Weights of a small transformer language model.
Size: 11 layers, 4 heads of 32 (1 for keys and values), MLP 320 SwiGLU, vocabulary 32000, 5.9M parameters.
Training: a variant of SOAP for these matrices, 1934 steps.
Each number is 500 + 40 x the weight over its row's rms, rounded and kept within 0 to 999. Layers, rows and columns count from 0. Numbers have three digits each. The size before them is the row's rms in percent of the matrix's.

# layer 2 attention query, 128x128, rms 0.154, rows 0-127, columns 0-63
107:438477510446529544475492543514520478526432462474533477476426486502504482486483519467527435380560529532488439506541516443538481527500495482531517488510476487481495491470453451495483489491470413
131:480471562519461458528471499452546494435453514466493427486488494504513489573476481510495495523495476461479564523501447462488491498494437445468516490525528454506528533547500476402442508501495534
110:515431456494473483507571547468551450560504484468518449481528594489504494459413459525535443467526532548457439481487496526457530553446537560453465465473459465542455552561457451519494491522479429
090:507568486547492472452495480581481496473512548442470518546514490472547453466529468449551515414485500476532529448536503484482488475570469498489505560581511461405533494543498537495563519394484569
102:454593536551537446498464452451532504404525520449507501419524485490441479472486531482481537539467461482483515528500566479459489514478513432472557485483456499487495400495420537474554521510483506
076:515523489561457497506529510438553475473496454475578519525498475500544512565471476494512515499466579524535567480510474488492406501516569452575524543525465491544516521483456509545453493440569479
086:491459554527469546479529540476510586466500502542514500450543463478487579519469424526502435544474481457496486485508499430519590554555502553504477524519520464472518540440482529524471466508459560
099:452493480588441565520510474472513466473501526474487448568485463503452443534510519491493493509482459481559522548471542476518460479477534515539502418419461483526375503564536509525480496501524464
105:581521512507462561499478531472489489513473534516483513536565421462511453531586518527457469623497500531574460531509573495518524491600493525522526495529506513441486459458500501506540452525537471
103:476424468515465474537493447504548539458513497416504458474468541504522442508501563566551509426584472532451478568475434494518472521551484512490494502499561507481498504475459464534466479430464466
097:479517458456487490516500540505452458469497552516537525449480470473497570549445493496377506393548516469529483517524416484475459479448529485502527452431563437524452542555484514421449515449396533
096:488483520501518492451490529500468478465491448465515514458590474529455444569435491465491486469490547526505486505565521583542545526530545547519513517424439541468469518482535533410485531523419511
092:520402535493559461488479521586499478481468504544533570480530514520469503491504468544432516446446528516463525506477508484425514542459543486480529481519420449441581503492526517432506556550486572
096:456467460507553472497454473588521579560497531493517476504397536482484539527525473541593565510500495565490473530545497496465466523459550561490512454617465545522526444518486523490510456553466498
103:479491476490508473474514462489460509539540550510494476516511522515488540495500496449523507446519552518468524525454591592464490458491549501450453445463464549459496513496484505462503562464522517
107:487523468467526525512452482543481553476433535536552530558545453435521565530551474438529508468517489482525510521538480485558515569511458502519571441425459567473438516490502552488520528565472526
103:474535474413502473541444506490531531502545514531521533579453494515491464467523505543570526496498498503563551478403438483550565530509566512462563419479482546461504522424527556518501480592452605
108:602547487474478453542521520446550504466473529463567460459518509537415460442516558466540468498573539505528485504574471486559454478480499579495474481474473562542508515578499527514528507446465429
101:456485478558518494492561423482564474515416456459443468516513489476520383493535474455460444504525494481421493525421494450522498508507475563434496463556442483512512511437483487479565560429494543
102:470458512504504525540534624497428486458533591477463550537541449488456538493505461464427564529430451448460524444468524555523548492475495527439501465473484456472472540530516466483537518476477517
098:455488537490454528441531553490571501515463494576448490495541489521553505476515533553503455469501522520465439527557501511454481505444529503462524477496504507534502494503566517504491548525480479
102:539522500497471536520497538410600483511467495472476447548492486499454461505497498501474484445519560482475548476477468571543473502465457506528503470415445583586466541582458472534448502514532480
090:512566497554498518487481531538456499435448444457475441447495497482462513516480474515509535508520511553560543494493530583498551485464496478409473442519460439493550518546526529499484536522496487
098:487520528523444453615515540514403558523531499582475457489528452482455543498448543545478472462504495543540538477452494471491500467520465474466468499489444434445496534443527544498503487526459501
102:526446540453463469524503566481443459525532439511447508442499470492557556437496640534547467487540519471491561505535537418545419495527485515499464443543529480464517583478456467494499512505487564
095:452472554511510530456515444437517476534524489481515537452553426515452442525516541565570521557486499478564508511501568536409508434482461542453454510477542466495510519490425518453510477443501513
104:509498518547448525500439564497516522491516518465541517454495483456514508500522483502463473494483495436593502570513529438556491562560507447577499534524580540502489529534497509438510474436455449
088:453592489457483439583457476475556497499510511551465481535522559506567453512453470487473398584526533531521467505528544524527525538512565463431520438553502526548558479456513523515506503493464470
108:449490511457505485545478512438586543442497529488494472503487522500503490577459522537453416563511501463427480491504438487480509442588461470532492528573530437543518548534463530492394484462488541
112:439481508456470514511526566544553513450401478492514513497487467496468443502513475556478526502468469524599460516483545572524520493515540543554479549464484515483501480474441522535417435520494466
105:508539531523547463480490478519457523540551551538486473549517517440493567391448480436517505508522510546485519443570534479574495462465544508513471430475457550562498513465498510568563532429482468
097:509496502501503480502517497559429477501467532480527530457550532551526513493459448548511427509444509556553500441551435509460516454487568527433441461467517468485493518512494489445456500511509530
065:465483503470519566458439569501528464459480502567527474531485504563451570446482489562506490467532535531513478514596518524561480458484481473539531482419471514509534486501538465519489530521482510
087:517518474502542453596519447553543572491439560455509519546454514517523468556532444530504581518515466468442480470518475509486447510498448470514500592512573492499500514541535501525523473498457494
103:483486505530532571465484591440528446497515444500491466589486558527458491455451477554557390470484530508551474546547544525510557491543484510483507412556434470492491514565548478493443458447483515
108:439544522529461384502528515569516598454448538486497430533493478414518445473548476509492546505546461512480501400557513486592493554482473542507493478504497474505492489484462523506507512494460469
108:506488507519476528509465595569450540508438480557506535475575490457450593543476516468535447537480522518525478461502529491459482523521524493452517447450442451513505462584467492468485526607442486
106:480424478492508536556487396422510449485477476561621440492450469508520497550546507513526523456503518431501498523445553458495482584434493518519513508425567510537511518457520467525503518517552461
097:543534527527579479555536453525519509507481528497568394492504478508447412565510492437524547522506506459566503568535506533477549437445494499487517466563523577441559498502526494467514473630552508
094:586583499454501576533491396442495430533508512453526465444497481472483496503505514495471477477474477431516492504423481494469497448464494520522501473521515531533480550523542459562552506510521517
110:545557487523476471542521465430469472472469505537517505474508523516444434592455437528495486516510465513506506495480534495443579458485541506506463528495502498470490533482458433500503456462470377
102:444460420498537582522497527435511472540471434534526526446451492570525487481428532483444433493525526518484525497480557499473495521526396475493524582640535489478458492444563539571453522469516515
098:476556482509450511530525516519537480531484486466476487496504523493531473513493505573466530524428529524516505447492516514465476561465578565440549477430563460473510594580539506495508490547483514
083:474455448417529508481466559493462460458559523469446428474525486605441582543515507527503531550490548489530505498534485540499440544453545547540465494445497530503495460464586559488501497520486534
094:508460466502507492446535423486570473585518527546480554449553535590549477539466486543495506511476502451567517551474550546490504505434471480527537539520479428508455540538498538444497534469501519
096:484436525546478487499501519503488560464451461474581457476493498464478554480532553540521524491507509462518483547518494501554388459487526527529443422528503568500561506488550514446496503512502522
105:526513485498470512460452546507512487454510459543486512552538510538555563461472451466446491486476520576529453539415537510471569515548555485539509533545459535480508500480571554472490513493482427
110:446556546547472506519492484563498549413464497518546434505551492470499568442460522516528504496547452504498496484537540500537486479485519502446558447494479414468557484495529524434501509529482437
117:499504485523506506506507459491554590528466483540567528542497493503494546483535548476549515514504505487548492406528525494525482512510440467627469522405505557483506524492538547511498493498469581
112:515495494540485490577527529535480478473532479452511464394498515520455479504493463502517461502491560486537488510472531422509460566468525501454486485605501475426464544521417525549475560547486470
102:512490473477486523540491508445447465451466519463450505459544551511545453479500474497511450491465556452604510486488439517479506471546413533536535600487501542440429508514557500524522451419481513
117:458484491486507559531463495506542485432522519519514513543523508421499439514451443519467508534497479477423532492556460517554457437483545554515513458459526503561540576447544557497515526554489477
115:380533529480450481527474539514435517531487498520517452565446502450494543496442481468489474484474470529454476550488445446519497480564546475543492581565487507431503501500503504470501433439559443
107:510521535463489527496538530430528446459495498490538485496469466502422456585539545546457528490498500483435545448396448540512495537502511503504561444488445493500537490503400463499451549545514378
103:422483555532458452482494456520482509525442480422469447564482521458496474545497391529535534481503512572585507421510503533561542454506556435489486456580509541518495494468527499481474453508526470
117:552460550446498499493486489455512476521522533611455564522583447432547579423527482502541502451523480546498511435431563491534506497456527502499457472492511556566514449489496539552545500488483557
111:573497469488540501481538473497529498539497485541570490591524433473519468586535568513549451440482474564429434519459445472489512479518486473569575547460519508540503483487460467573443459531469525
087:524571554489560519549465562557516497495590513475484509482464453469516526471470514467551517495506511551474519475572520493515491501466510500498542553535496468476459510493445450472565537504496391
111:447489469487494463523531486520555511494438499466534477496486481479492575540465513357474545469490492514426535482454577539456419524462497504532458498531465438455513490552526504509549529476494536
109:412499455513534521461489487599487480461444523459521493551505488455473476461445442490476547490433539542495448538487482492523413504473466508504573453463522557505571492486505545535460537532462436
103:475521488498503459490509544460516485477473529476432449437446482503517428516505582564490565457495455456480548434518378544474504480499460470441531446531494556547529477505541494502469483450588473
104:455476530483453497462493530493458470444512511492499440524537516490518593524552501507536534561454506460438575498431519530494542528536526539519519502541514426499509502499452484512519491509519486
094:541500506464483537511468493484521535482499563473486522476471458566512477521517501452498512537499468474501482537609486517600421501453521529638445519534548512503577470543584494532458522443521459
113:521518500414543529455473543502520520479450491502527502513503509439556505470534486514470471524511556502566475507483507477542603525459505491551491507395586496483493488532453527503513568468472565
037:438576552591500551492525521424508483438493487453519474429508482504417487486563542528481495488574470485531557480564486499527475494516490453521450389441443477541484474554473455490506542576472448
045:534504472498522489476473452573460468537407515467472531558503493484507590416502478444515514519459512552436448495473495523482473464464465496478500479595481516446516523506510472476508469460471493
048:437480472441530507502505450516558416491532489557570513475444504472489500475471479496456397442506486564485486459540519466492435447556538495548548453450573506476481540457518459494511501432492515
049:472412477466541508502487423544494395512507508493533526509472493487509530622411512465525505547464496510468468518480535504459470479431468506475535572449516485507545512473523426489524536507543509
068:516479480446502459472466482599470525512494533470503473532466448470428499599491518501556582571481517517560514500481485443515504525445478508518468518396516480479545503434462477516460481505538468
055:539575519531519507514479531483475544436457496519480563550557499567578444500503490494479482494501499445555526519487483534497474536562519480551500519532483442566513494504448615464499497600472474
082:492547493548508531512506501489493502406465477532488517481552511493505478499542531488487456449488511402549532509437543550491458523458434497550462566492449483606497509520470551455502569570502473
076:455525508497577528548547513409531498452512458464463528505485540520533481404542428511451465485531456549441489497527481539521460471514501473513538434581527580565456470557525484485512522452472521
103:496483437534533505494510508497455524506486498530556503449439501494509542504493464505464485453469475502524499474517557536405424483462530460522552523446535548490505547507498523463539537578479441
089:480479457564540545478503372436497477490519592465557429580461509527481579495522472511480508509483547483416492507458486546518483421483478490487481489476467467518460497451503465538497491522534501
122:614540467478494500454477478488504500533553527520531402517424418501477543488536558480579542433531535462558518491526527494440498467482486480540495506524511474446514524449491590514503510571483491
090:469568525562575562563480439469554494473501570529423485541499532555521492491549448513470476555514568504439472518452497536533481497476446478439505492519455488577433551529480572463467542470574533
107:517499589456468472452493451492486469522463493445475565499417537460521432458447527523574555453485521529547525493505439482471475560546513458508494577502548460460532576453519576430445474562483474
122:525444535406544515580444540551494518463419484506545574509488501505518549533452521552516531501490534489476489523516480441603538474469516552500460583479496558497510563445439515498457559508530498
122:538458475474470486521484485553479461502507523406458543510520555559505491500527578528511497484519501463488534524473495503565521539590502539435470509586519524543444494496493513454469431444466531
115:621537486474489561533492476488444455542523494499476478500530474517530507491540528464411469500514497538484518499546484502545430508444486492489498486524510523487526548532492441447511503434518478
111:477486495469537543440486436555520430529469501531461488412536485511477526541503511482445492497512548488469539495550541408514489479519476546530513486508577501494521407556515446549526568488474532
111:522527466493457503475519421480523554516502457473565458438521508578531539442549526495503556493524480495437553505461514521563534478518478540455450464582549536559410511476445475554514502541470478
103:439528501424522562462523532533499483518458506515430485554470484493514453560489557541553454460486493434469483567483512538536481556457477555504491490547494554464459495478459493449420542479492554
097:552480424485463564535475558536485527484585482525489528503542465430472504404490524477523490515549520538484551481468502476489535558522546492530501499482402439463511452474524539498501515578556548
099:457505482538423478508502511525581471548496554481512513473512496533445435553552457476455472591446530486452412516525522538452533480572435498489530509505504496524497583441545486467522476436489499
104:594522492499543469504494489589525496498547496447511561494484510497489565475487466534488548510536514612467542481536442498517475524421497501493526487577468561537504560454474504512477511491472537
117:500439523472546538437518559504525550488469519478505539476521528490549469480463424485454491521463440556510500397456509534494540506517522438538520478505497487458523474486460464498530533482526474
113:478480519524527464520554507517525516524547502503514517484550567509496443502467447529459480506496468545417488459496437502514452477517531535443569464440476552495486525615449519452507487438481477
104:540424540481501484491525481552485492485479546429492484509414515488456540491423580539538558517501469552554567471485485393458513563504529502503459470462547535493496564430523550480474508563456512
095:518508472452465487529526481472493482525457493516492536520520487516556427571461537443490488542488469515537448489517513459525524498552528523521541564444522478433566517541466421528528494492477428
123:502452538515568485442515466499502479492513517494464505527562582509561570542410576532612472507505505524544501479470522519503560569473475454480505451538450512534517460506510489501522518444507510
100:539517536561465558516502435520505467451526497525553535533448464538489522480538488511435439514464416475557456503429516517520468420440484525552515510490462528562520445557448446523493526486512443
111:487479452546449472446512538546578518402501491456493518480506529467517552395495509529478464459512485514579481515469493529447521555494456478421549520500540503459456488474504540469487500452473582
090:527529564491472437517554448444526475521502476441510451489483429495518536475547505459482473484511481469449512406493559473466525539479427525446508465591442554537507508410452494554563477533449463
115:543504528451480501515491528593434487519500525488564504548455485471458544530503514533567548490542474484528454509492485434541535536468585498477468519431602493514537527544460423484544498498487473
115:436490479441469513476479504519488552504563541515546487542533482520489496541528578477486577539573490444545519524545533487541471487447514535508495516475546460474496511460540538504456483572501525
064:565501500475522538578574563560492456550435454548570499424508538514445532519524483520548533463448582465439458533467505488449574511542501531476500508462532441513495510489516505436500495516507493
080:553484485486490468480486464448527445580509507408441492519436495520565411549490464554527546493531512469440447518493425520529436518486468517480463541567542558478497487485575571527462477482499482
076:487511510505507523585564561534480492544483500506574522472524530516493491479513453475556464450428510521455483517447559471473582480574494521447539423527488416510509512520502457459503440505471497
094:548493493487466411496470549453609507515503480493494494562469505464552509485508512548562507517526530475557496533461485606498477557459505520488491409544510560444456521488533576507446504500500491
096:489532487496515502519469506519499489454478501489478514497457477506508489518545523563560461519529506423496449467474439522477528489425538517474493504416432538468475496520409512483507577459493493
102:530531502450513545529514452526488530469454532464525433539494479553468453494540455420470562467448520517575444563465522500568511553507445469569498573547552538479521501459546515487506509504580522
097:593509459530471499540514540448488462507493480442477491405513443545510507470552507468468547528464529517526583511483501462465506529466450484502509588544538522550546485495505483527540507510523511
086:535483525514567525512538465461438491548526449481547468417533516473467479554512513432489470542535472538520507487563505469434572513516525505475518489487533478537578468517517403524506476510492545
099:472507478528535462504494464456520549467453522571483529483483486502586483522523515523495525508491505530548523446482600553564516474512536521524473473480501492524480525488489468486498570456457511
101:550516517487422555546526498488481523498425476458554467486462494526431438571542566483530427580514509566541472579461451499536485494518430488501492523593475458552601444463492527525548479492537493
095:509526474499403504506461596513555475487547476581497476516481486445475424502493513508505450488551494432469465514485494501519477453498549488523479520534433491551448475440471552482467492492566538
098:513548453466534547576522486514434455527454492570565442502501518527448465603526410481423529511513535473594501525450462438521467540461507456531479488530498515532515542551524514477561555502540508
123:461488523504461461420470556505461385512579474447464507534510480460551474434477521509503489392511517549542480424515459504524498524530584456483516443508492500445482525551515581424468486501479532
088:505529507545540513521471469509433431489447427454501448537488506514510423537517569492508549493525540517429465479501504466543391509459506480473545580489457505522501498550509475509424539534488455
091:504450456466496520402468521547520508470519490517550553458556524519472496496479500462480492514479431542493483397413542462498498512427498545546559516544553539545495376503513461536536515468458540
089:616515490534495443460474514522575496493572405487487506536469536439518516466493505523529452470502487540471506491526497477472546600458498452436533453481531555443479482502493510491463504479494508
110:500520505523450489460518436502537535495540504493470482397506518539403435563559451505466480485525501459629515520485502515502487531444494494527459414527485515509457440486481503516490553532473557
106:509511517520534515514491520568544483556461500477562460358479528477456598455556517507487553452495548497482517517449526532460545518520498482509445506489595478506506520504486523525581491542496465
085:458501490509522535472524502502496465484430469594519424491513547386511485366539515543505444438473565499530442540500509469474528498423431498508498504460480562478422531584510479492542500461486502
104:489463475508546511448588461567458446435499472524503498406542487503485410558575559528563481411516521437480536443512482431392550498433450484537493502434479421480509524484447507483475518540479517
100:552501479496509466472464529474510441591499473520477494547515459502496449423470481558538431450503524509492462582528493468501505542464484453499447535538487513501514575546554570506465499523511521
085:511540496490496534536519473513553470491482467504535498465436430535457517502457496542435551443461523545388487512505445462526455461470545502541467435485459421563473506493535476503470530508493533
100:441517498505493546448510423469534495548492483494456427550535497435564460543486455451468481448495479463572474540449555490474432523497475505503496468492522529536449529503624466469528560563515545
101:486464458499519542417518495494453502477533523558537552570574483513440579464506425492531458535434450530519492428371557521504493441438492504513550506518453523489504487436447532508515523499544493
102:465506479529542523505509450479505491446498464475530524433476433505507485465459556482499592508513518493536533524473509412535540516490486479538457516427490478543500539452497493546526506601531491
106:449488540507369533542495454467502502534570501499439538475453516467463445561535565562423509557500516550502470518453455466537521495531510510545504527562471431426532454516581476522507451499509498
095:513449518468485532461513496447540467476459470514485469461488506444528569553553590535505530488516517437503557484598509549523537470479508448493478457438483522540521529452453443481480522493505464
098:505471477579488545402509469566576454513468487538588496489490535520479557481528475482447432527527492464484482480518457464538489520485498455579522482497516583512539497509526490586511510520563419
107:530566479456515442473458524474506489423578473451448505493503527536473497569505517509446543503567483503461516499463423532527490498489497537521532476475474462502535474569517492437484508485526478
104:523533478445441515464483499472459492500467466462574502599457496510540510500471513445430542495478491494465458514390548514537475544499507523433493486557480474492422512548445501522479536565490433
106:551519497461494485449483503439462452554545491478465415538482455535470403509526480529548553439496520529532432524568512534511521464492564561498480479487536547441535475463574532509432432494538504
109:448534500479500457506519494541484488526470513474504508539567441499557529463546492492553488426536484474502552403561503420532517574479507475514492515445503549465434517471481543533510546508511548
# layer 2 attention key, 32x128, rms 0.15, rows 0-31, columns 0-63
065:576469456482487538511525497471471402474567504472477504443500534514485552493583470472500592480471540476469523491455503438496524438540580538471458528503557457509443540460575427515535441483471512
060:443482571507451487482516445472539489532491482430543395552476483472526443493450544473557414447519532548510503529507521445547443597514473448513511354578491486465530502495466447436466485521476446
082:496501488490591504506549513469538432477467508432545501474469525523431544490575448461441516544495561533493491493439470497468514426482532508478420577489486480521481527472512539505517519525464523
098:529529495506521470477541539506503473497549441524507488503429456548449467516552519511524491534489482442489471529518546446479530468473533552490463437581485442469479444486467469538466425450496460
109:598563482505480495475491550473486463503521422496435574454472438527401430481517539474506536479505492445450522502602472485513521407489490467527493510535470520513560495528509465470498495528480486
086:484556458456483482466452478544531559489524516550471488428509511498460563472439515516541518618495444506495464515526488437494448431514502542506578506541557536537543450448489515544510479547515450
105:489508514575485476545508567506484554466543464549473495536505545503513490482455525539483578483538515532475488484545513490529524464598539474444495468572489466514437429418428541505476460541524451
096:491542479507543507441518528428527516485485479462462516420479526566491608501505587421502464501469549536487552523488487471449491457535430519477500509539520570474503520480541498493534484521453517
108:547558461530522492539478470495455441448468521509496453506490511429601510496551498519502497611456549484439485490411524489418445469552463476412536483495482453553520498492465518539512503578498475
102:457501490499527543482498544488499538513507488504482484475460487617469502522542521571435479528435513449515488462490465497490560511490484485502522502539518451566497496418475512471461511505469455
106:481451499492505559489461579482520477519547524554509423537488449564519531508546462429521548499515542472511492504440565526452520461527542527544513557528526456549456498567601469494484453531491523
102:507566434471425544493528545420484558518547520583491525511520556457593468565479441496500540474502471402492483434529534574520475493484534451503500532486516516488500497576496493525562478461547526
094:470514464501471499483553494465525496512514506462593481535501575498586512517480533501549503604449531474484574525418512548478514530511473449511451464462526456499499488443489491496508468512478464
104:484458521489521497517505477391484442524517522518494524446500552515451458413522573517558521505531542547483485448499507542547515399527572493524458498527552499542482493459464550510503422530542488
114:471462446514421485439463489510473472483492443572522466576420506447484498474419537522469511477505460514530517496514506516477395518471469489553531492384483543535469466520535470455492505496487524
106:471491448452500413449503449453510463572435425457496504485453507482567439506543475541402400444485514533510467454559500492479511491468456507507476493488479486487470534515520558504496446500486482
114:460503483572545528527574469463417453436477494457447454483492520535449534530514541452470510518488513453585513503484491506419537527535517533440471494354485504519544483467534492512524481457504479
102:434470483512525485548490439511468485513487587474564505510540440459544452553536527493525504552518504446519529545492512542506572492497519490484450501477478408523530493574406496550481532496466472
095:542542443505518448504547514558474467516497475485495434561519538458469422425477487529536506530506423537470449493486442546443540471561384480427498513486543580505465492524587460480480467469536487
110:571494539540476463515537451532424555437483476576520506470508482571603555579458483540531505480490519493543490444566552446524503539554481456509477444496494489469574522488444536443469484547498464
101:528467472527490485538437494506447494501485526480530486471489512564503466484490431467520512526498506460479526541424508510490516467502496460431454464530567440479532518498519509472545527536483597
098:479492494480537536482471543469475489474515577491471541518450438471529588478525458516517497450440540453509423497487565549506503437580475499534558491464558505515491522597463512495452499475441505
108:477477540487540515466468504422542501469489525472481538499558497513560548503395478503418424600504527477446468560468454457593509549483495488512495491563601553528504488530526524515492492558470418
107:549517467431547508510507459483493471440535475509538466537498498490476535611501480500539501505481556500515504552496417431562550550507466492449486546453483466453505589423583426493484514440496547
110:541493462495479503577469494555464472480431482567448488517484485507487425485491527488532418574478476529563431497590530512530505522531521482516517634441466475504512545545529502538480438481549455
098:591489464496502501456551497615417503533479464505480563502444516519551484484551428477502504525507524547406536490561423486448510481444519513505495500488489490518423441426516477487491546538554535
107:506425520453510514515502451502513446418475543543493513513538514529491532458461592543439585552531515532473526494495462409535544422430577554463494516531488452469507517491545508473488504522468477
095:505528472535520537444505548510526544383477507572548474473568546496527493493562510506485489525502559448625537536493491508539446481501499526547462562466489511516448521488473592482527559469473535
101:517506471556493573453490502498492425486514514484463499485415519531523565486494429529568537477447481546442519497429507517434423473449552467450503528453466497573429495524495501574512511481475468
103:526514479504488468456492496443508529529548465534563539469562495456478541485491451491453504564489447592516449482553462503506541493549519518503532532448526511429453488433500517514513451426455556
091:466537423453505442500436504566535528474523533471450545607449453503561557454520508557518527488564497497534508519470476506533524534494494440565531477503503559421491512535448590529444541506554434
103:506502481467472481477488509608493437503485498542492455577490477536524448575555502413479481536502512456559482495543549534541508445429508508540551504563493515525496529548525500418494519483541508
# layer 2 attention value, 32x128, rms 0.11, rows 0-10, columns 0-63
094:465477508487496485513515523536507518502453525476536456407517491476588574468444441469557492489489469499425484514528502384532518543537488441431441548511564475507504492503439481500499460543507536
098:523483490487452544479548476533571515459574500497471412528477466495504463533449435476572547511540562513454534482538467473541478557546522503476540505437442564473516472540507454508523552515512477
092:481482470511498510502515510473469533585449563543456492471553441465477472449499491526518435429475494448525475470387517449429503491431490493544455483468542508539436534511482513438520534455520442
102:479443540538511467590457482532463456590543482551498532492496482513488517489453507468501484495518517426527511520489510551444411514459529487510505535535544492501498530550572506518504519536497467
106:506577513506497500433521500562520509625601523448471480461497485512427428489489426509548540521506425503493514544413437518491446516450503534511513500495532430500471521511495544562473548467553455
096:435526438591467506513490534528493414545472542490476517442372526527491494488555470515535475474472507522475489508517497500548442424505554531535525511521454447461521519469401492573468544428491507
101:573416483437490526478509561462559467513472520561533425594513489505562583498490482518491517448530493559518474535501514512529526491484543496546462477491578522495470501496490477490495512453465471
109:522491497490493548423499413567590490470491448519483597552547516515573501478461482458460539597496533459504586533518499510522441429452508522400477532462533547465524479490580478501470511553538548
102:500556518505524458589466482476505587502551514553534514504443419573527504506488462508527487590474498546553516494400540487493463500502487500554510447555497587463452520578520471455481534552488524
093:404579533503522488505510477555445510385494480540487464468470532475552474417537481501580532533540542467446479422511507481498490549477495489437483525574525487525536465453516494508494512578579497
097:456468507512455495501523546515508535491489574512488446586476488542543451554482452573484423525462462464487563540476535523511512549474549470392531598486455523492447509462453500488499472494486523
# layer 2 attention output (transposed), 128x128, rms 0.131, rows 0-10,32-42,64-74,96-105, columns 0-63
087:484543493464477509499473415483476497529426529501593518492500544530513472520496538506507519513475423570520477437542516494553482460436444476495528458447534510553523474451386519496441555537525532
110:526451534473431492532514501483511507486502505505497497490523530455519593466511456475502503529517503527506515562470466496535502558478521543489481531514489608460476486506454574567494442574537450
104:570506507498465508478436448493527498587553472462429555509453468509541501502521544484567483486485476537503528512530577445474485516509421532462516439419538550487424510548437477526464552501422509
105:441460538449488516456509588524485505517456463529462594508539455450541551499426549517453411475544493491516421490466523464506535566583463483514447498475508463392512451517499494497474511497467456
105:470442512487484523500418513542524524485530588460472527593510485556488523508457483511453575473458478549515467493461514553470503543456510518470528582415507481482483553557509483525490439564465484
105:536495482555499432549491515574455475458458527534493512510547544507504482476447426523457530447514551518471416540456445562500499497449548551437519539437518520498535495461607529481521549541540520
109:583565468496455516517488469417540511486474466490464563478544505513550430472505516507509495512533480502529565479502534479570438446526456441556546479480447566504481477518544502534508518458497524
108:490473470452492492547583507476546509509469549506553597483522497492531397557472524511437571485459548456480441509482464457471422511545463515512460554494563541425453556533517481438497495524533493
105:489518493505511505552475549438544526482493518421528454520476479510465481496580443457513430543504535468508508469451483456472424562531466573475540467487489479541448484503488514519471431551412543
099:417524459465399524612497533542491506503501536538479482462483458570538478516551492589496474472569493459501484465546485441569472496519410454553526546520540484575473586534505475490419481453493451
099:494464544466509493524504555492567507447520517531479502554521411547458533472579523480469555497529491459542591444409570601514471525495548477506520578464470540520448529435502479530526458585500476
101:495529511497505590438455402473484497532463573433509516465501504533459520496535510509477435481522489539491577440507492501484470398506511492523464472422575499512540474544476500456505469516509498
101:539533505522451478503527472458514497544484455529596503528485498481518506526453435510480460510462498496564474541507507540522493535532493485505389573487514564454493523510535524557466508491517421
101:562466517475554480518459532466458494448464495553510465526500444595551561490506434465560475525503486493476477538473530509444432438502512466457565525549441498440537469524485507517504498442447539
094:487466568493504533512469490452525525528552558504444529482529452444473552451505477514517499531529504529511518516442535506513540461514428453458498441525565494484537457494472444549460511534494489
096:534494519525533554529471454488550536452490525536523531500580559504459488492412516433506504487577475553488498479531493467553434558505534540480550486462464557532513511449475526436514458592470509
104:477469531444470465486485497463521468495484465460484523499458524501468503472508506471477481533461588549531547523491534532474474434529493522389508517513459500439524452480586522514488436487456558
093:529552455562534555559491476523545611565517503507543503563537502507505417445500519554489543521505485542488497504558486511531489555486491507472548491518541612554531511527540546562480458512484509
103:490526475488564495465572546443488467504444450510421481513480561470441484503518539461503505542490529510473504464493419481463518554573457517381537468538541511522544456501430431488446507503507522
111:486486544535531556548569487465481572467426491436502479399525450492447444527501440513499467457447559482555552483440483466453510530569503545526424507439491529499553510527577489487436517479437441
112:385441481480422475511484534494520493546480490497508509505442494507489452529471509520493440473543511508430541463515463510550430522530535552488507551496463509490485458504494449545405444558540410
100:511469506509510494484458489465510451496512487441538515433358452489462544438575560559526503453516493491533513480444542507525476462465539446559537480563499465503539483490489465535530519490579510
093:496458513546513455427493525504521504520528436490447491470474557441492542503453433488487588514442561536457454500518471501389504488509506523518598511520451536445480470545559555515539484528550458
092:476509544444445567538507489539423501547455579505495474475487501484526519525491487469409548536464498606466428459529426476479499480504543484451554523535474440484516463469491498502502544425568482
097:450542526499517451516542489536473528453527492471534456477517479562469508497534491481497531458493544496569619456560562483570582486474509524494479518492433466510508498474581510490427511552512500
101:423539540539507517506548495505503504428493555490499416492486498542531498469451437463441534557431449543467469477503445538474474493443502460510554503484482524487467496543530543464493510507516512
084:507502495535507542519506564497461407568482478533518398531445443416514553446573520468478531522536547486477502464510520479494503473570518461494503446530487449490543469560479508566561520475573451
098:513541530542545542508546586544482529500513467510458454465487462456482502525497491452553503545512388489529518484560531527449515484463425442491541545498430452503541547528476482527485511443509500
107:522505567484507495532505493515427450470498525473578443503446490469540546522505497494512529505511550525492470473487467440488512556526514482438444454437472388455541578496465505468602534560516434
076:554465483430408472549510452542466502485479481507523447486473486519526547530496505518495488422444533518534530448517551461468526503402521428592522501470533490557511510509473475504570492496495484
090:519528507536548496486472510533522520515530498500459522555520543542521510587483470535513548535509430532456433602542450520482525504438465516491493568543406585507478467508495490497518585461495517
102:494515512530637557500469581515565543482527459458518532512547568432453479472491458397459503506539461516515502516503510530468575530511498461439556475549486466454475451521514521476520451487506510
106:468534518511576529548525499480481568595479538518493515526550549517475470518494481473466444610499441505474423514569418485502529482501479546495506500533521585514543418476511496529509552440514511
111:502454498526451519569464529497485471495526505544524533504466490501467438540516479568470494465562482487535505499506454558546428485441581453533477487480503507573500504493517407474530514551521511
084:474490477497565467512502550501443506486518464478524524456473552544437462447545541453516515455471433459511469473513524541566545464463461500555540409479534488568477514520443457486563450525440585
097:445500491496518467498543528491569472586503497468493579478472628501536495547488545558500522550429548516504472519519504594489504591525510538496508473549504519520476544519503465455522464494498542
099:549559529500497502460511592520488462510467456487529477549545550504498481497497562481532433438526478506462472539511524452508517536546472526491531447413431473503481573461529473504516487503564494
091:479477509460471451489524509536443564471440526462506580463547484486519524497549534549519448532487572432522541490529499505424598536468510504541446521461502530508475472488466486481500548456427493
093:551519494508519546504558478477524516520528465541563548495575537505522423554529460541510520497458487444517500517476456507507537590479524472622423472492524504550454512499501553479546510528524485
082:562554554496487524474492417479499486424420426473495476520518446540482511564504511491516494546420522444547505538530479473476531444505473489534510529471505484508491455476529454563437464512491556
110:508523556508504507434471473507487525536545424427604471541571488488498479530520555557519453449527513564502504558531521465515471544449512533525470545505454443547483505418484550507460464575482460
100:461530464453472489473409547482506426470555495555563476538481572464449466516523555495444519488535505566454501473541440537512507410450567470493543482467486423521506529471445558465509475598512524
089:538456530566520480494528457479505503475499537497379498420534516496530529428468492535454586511433472431473441547527520467503523428517417509523492474498524524512507566497492561480485572414443485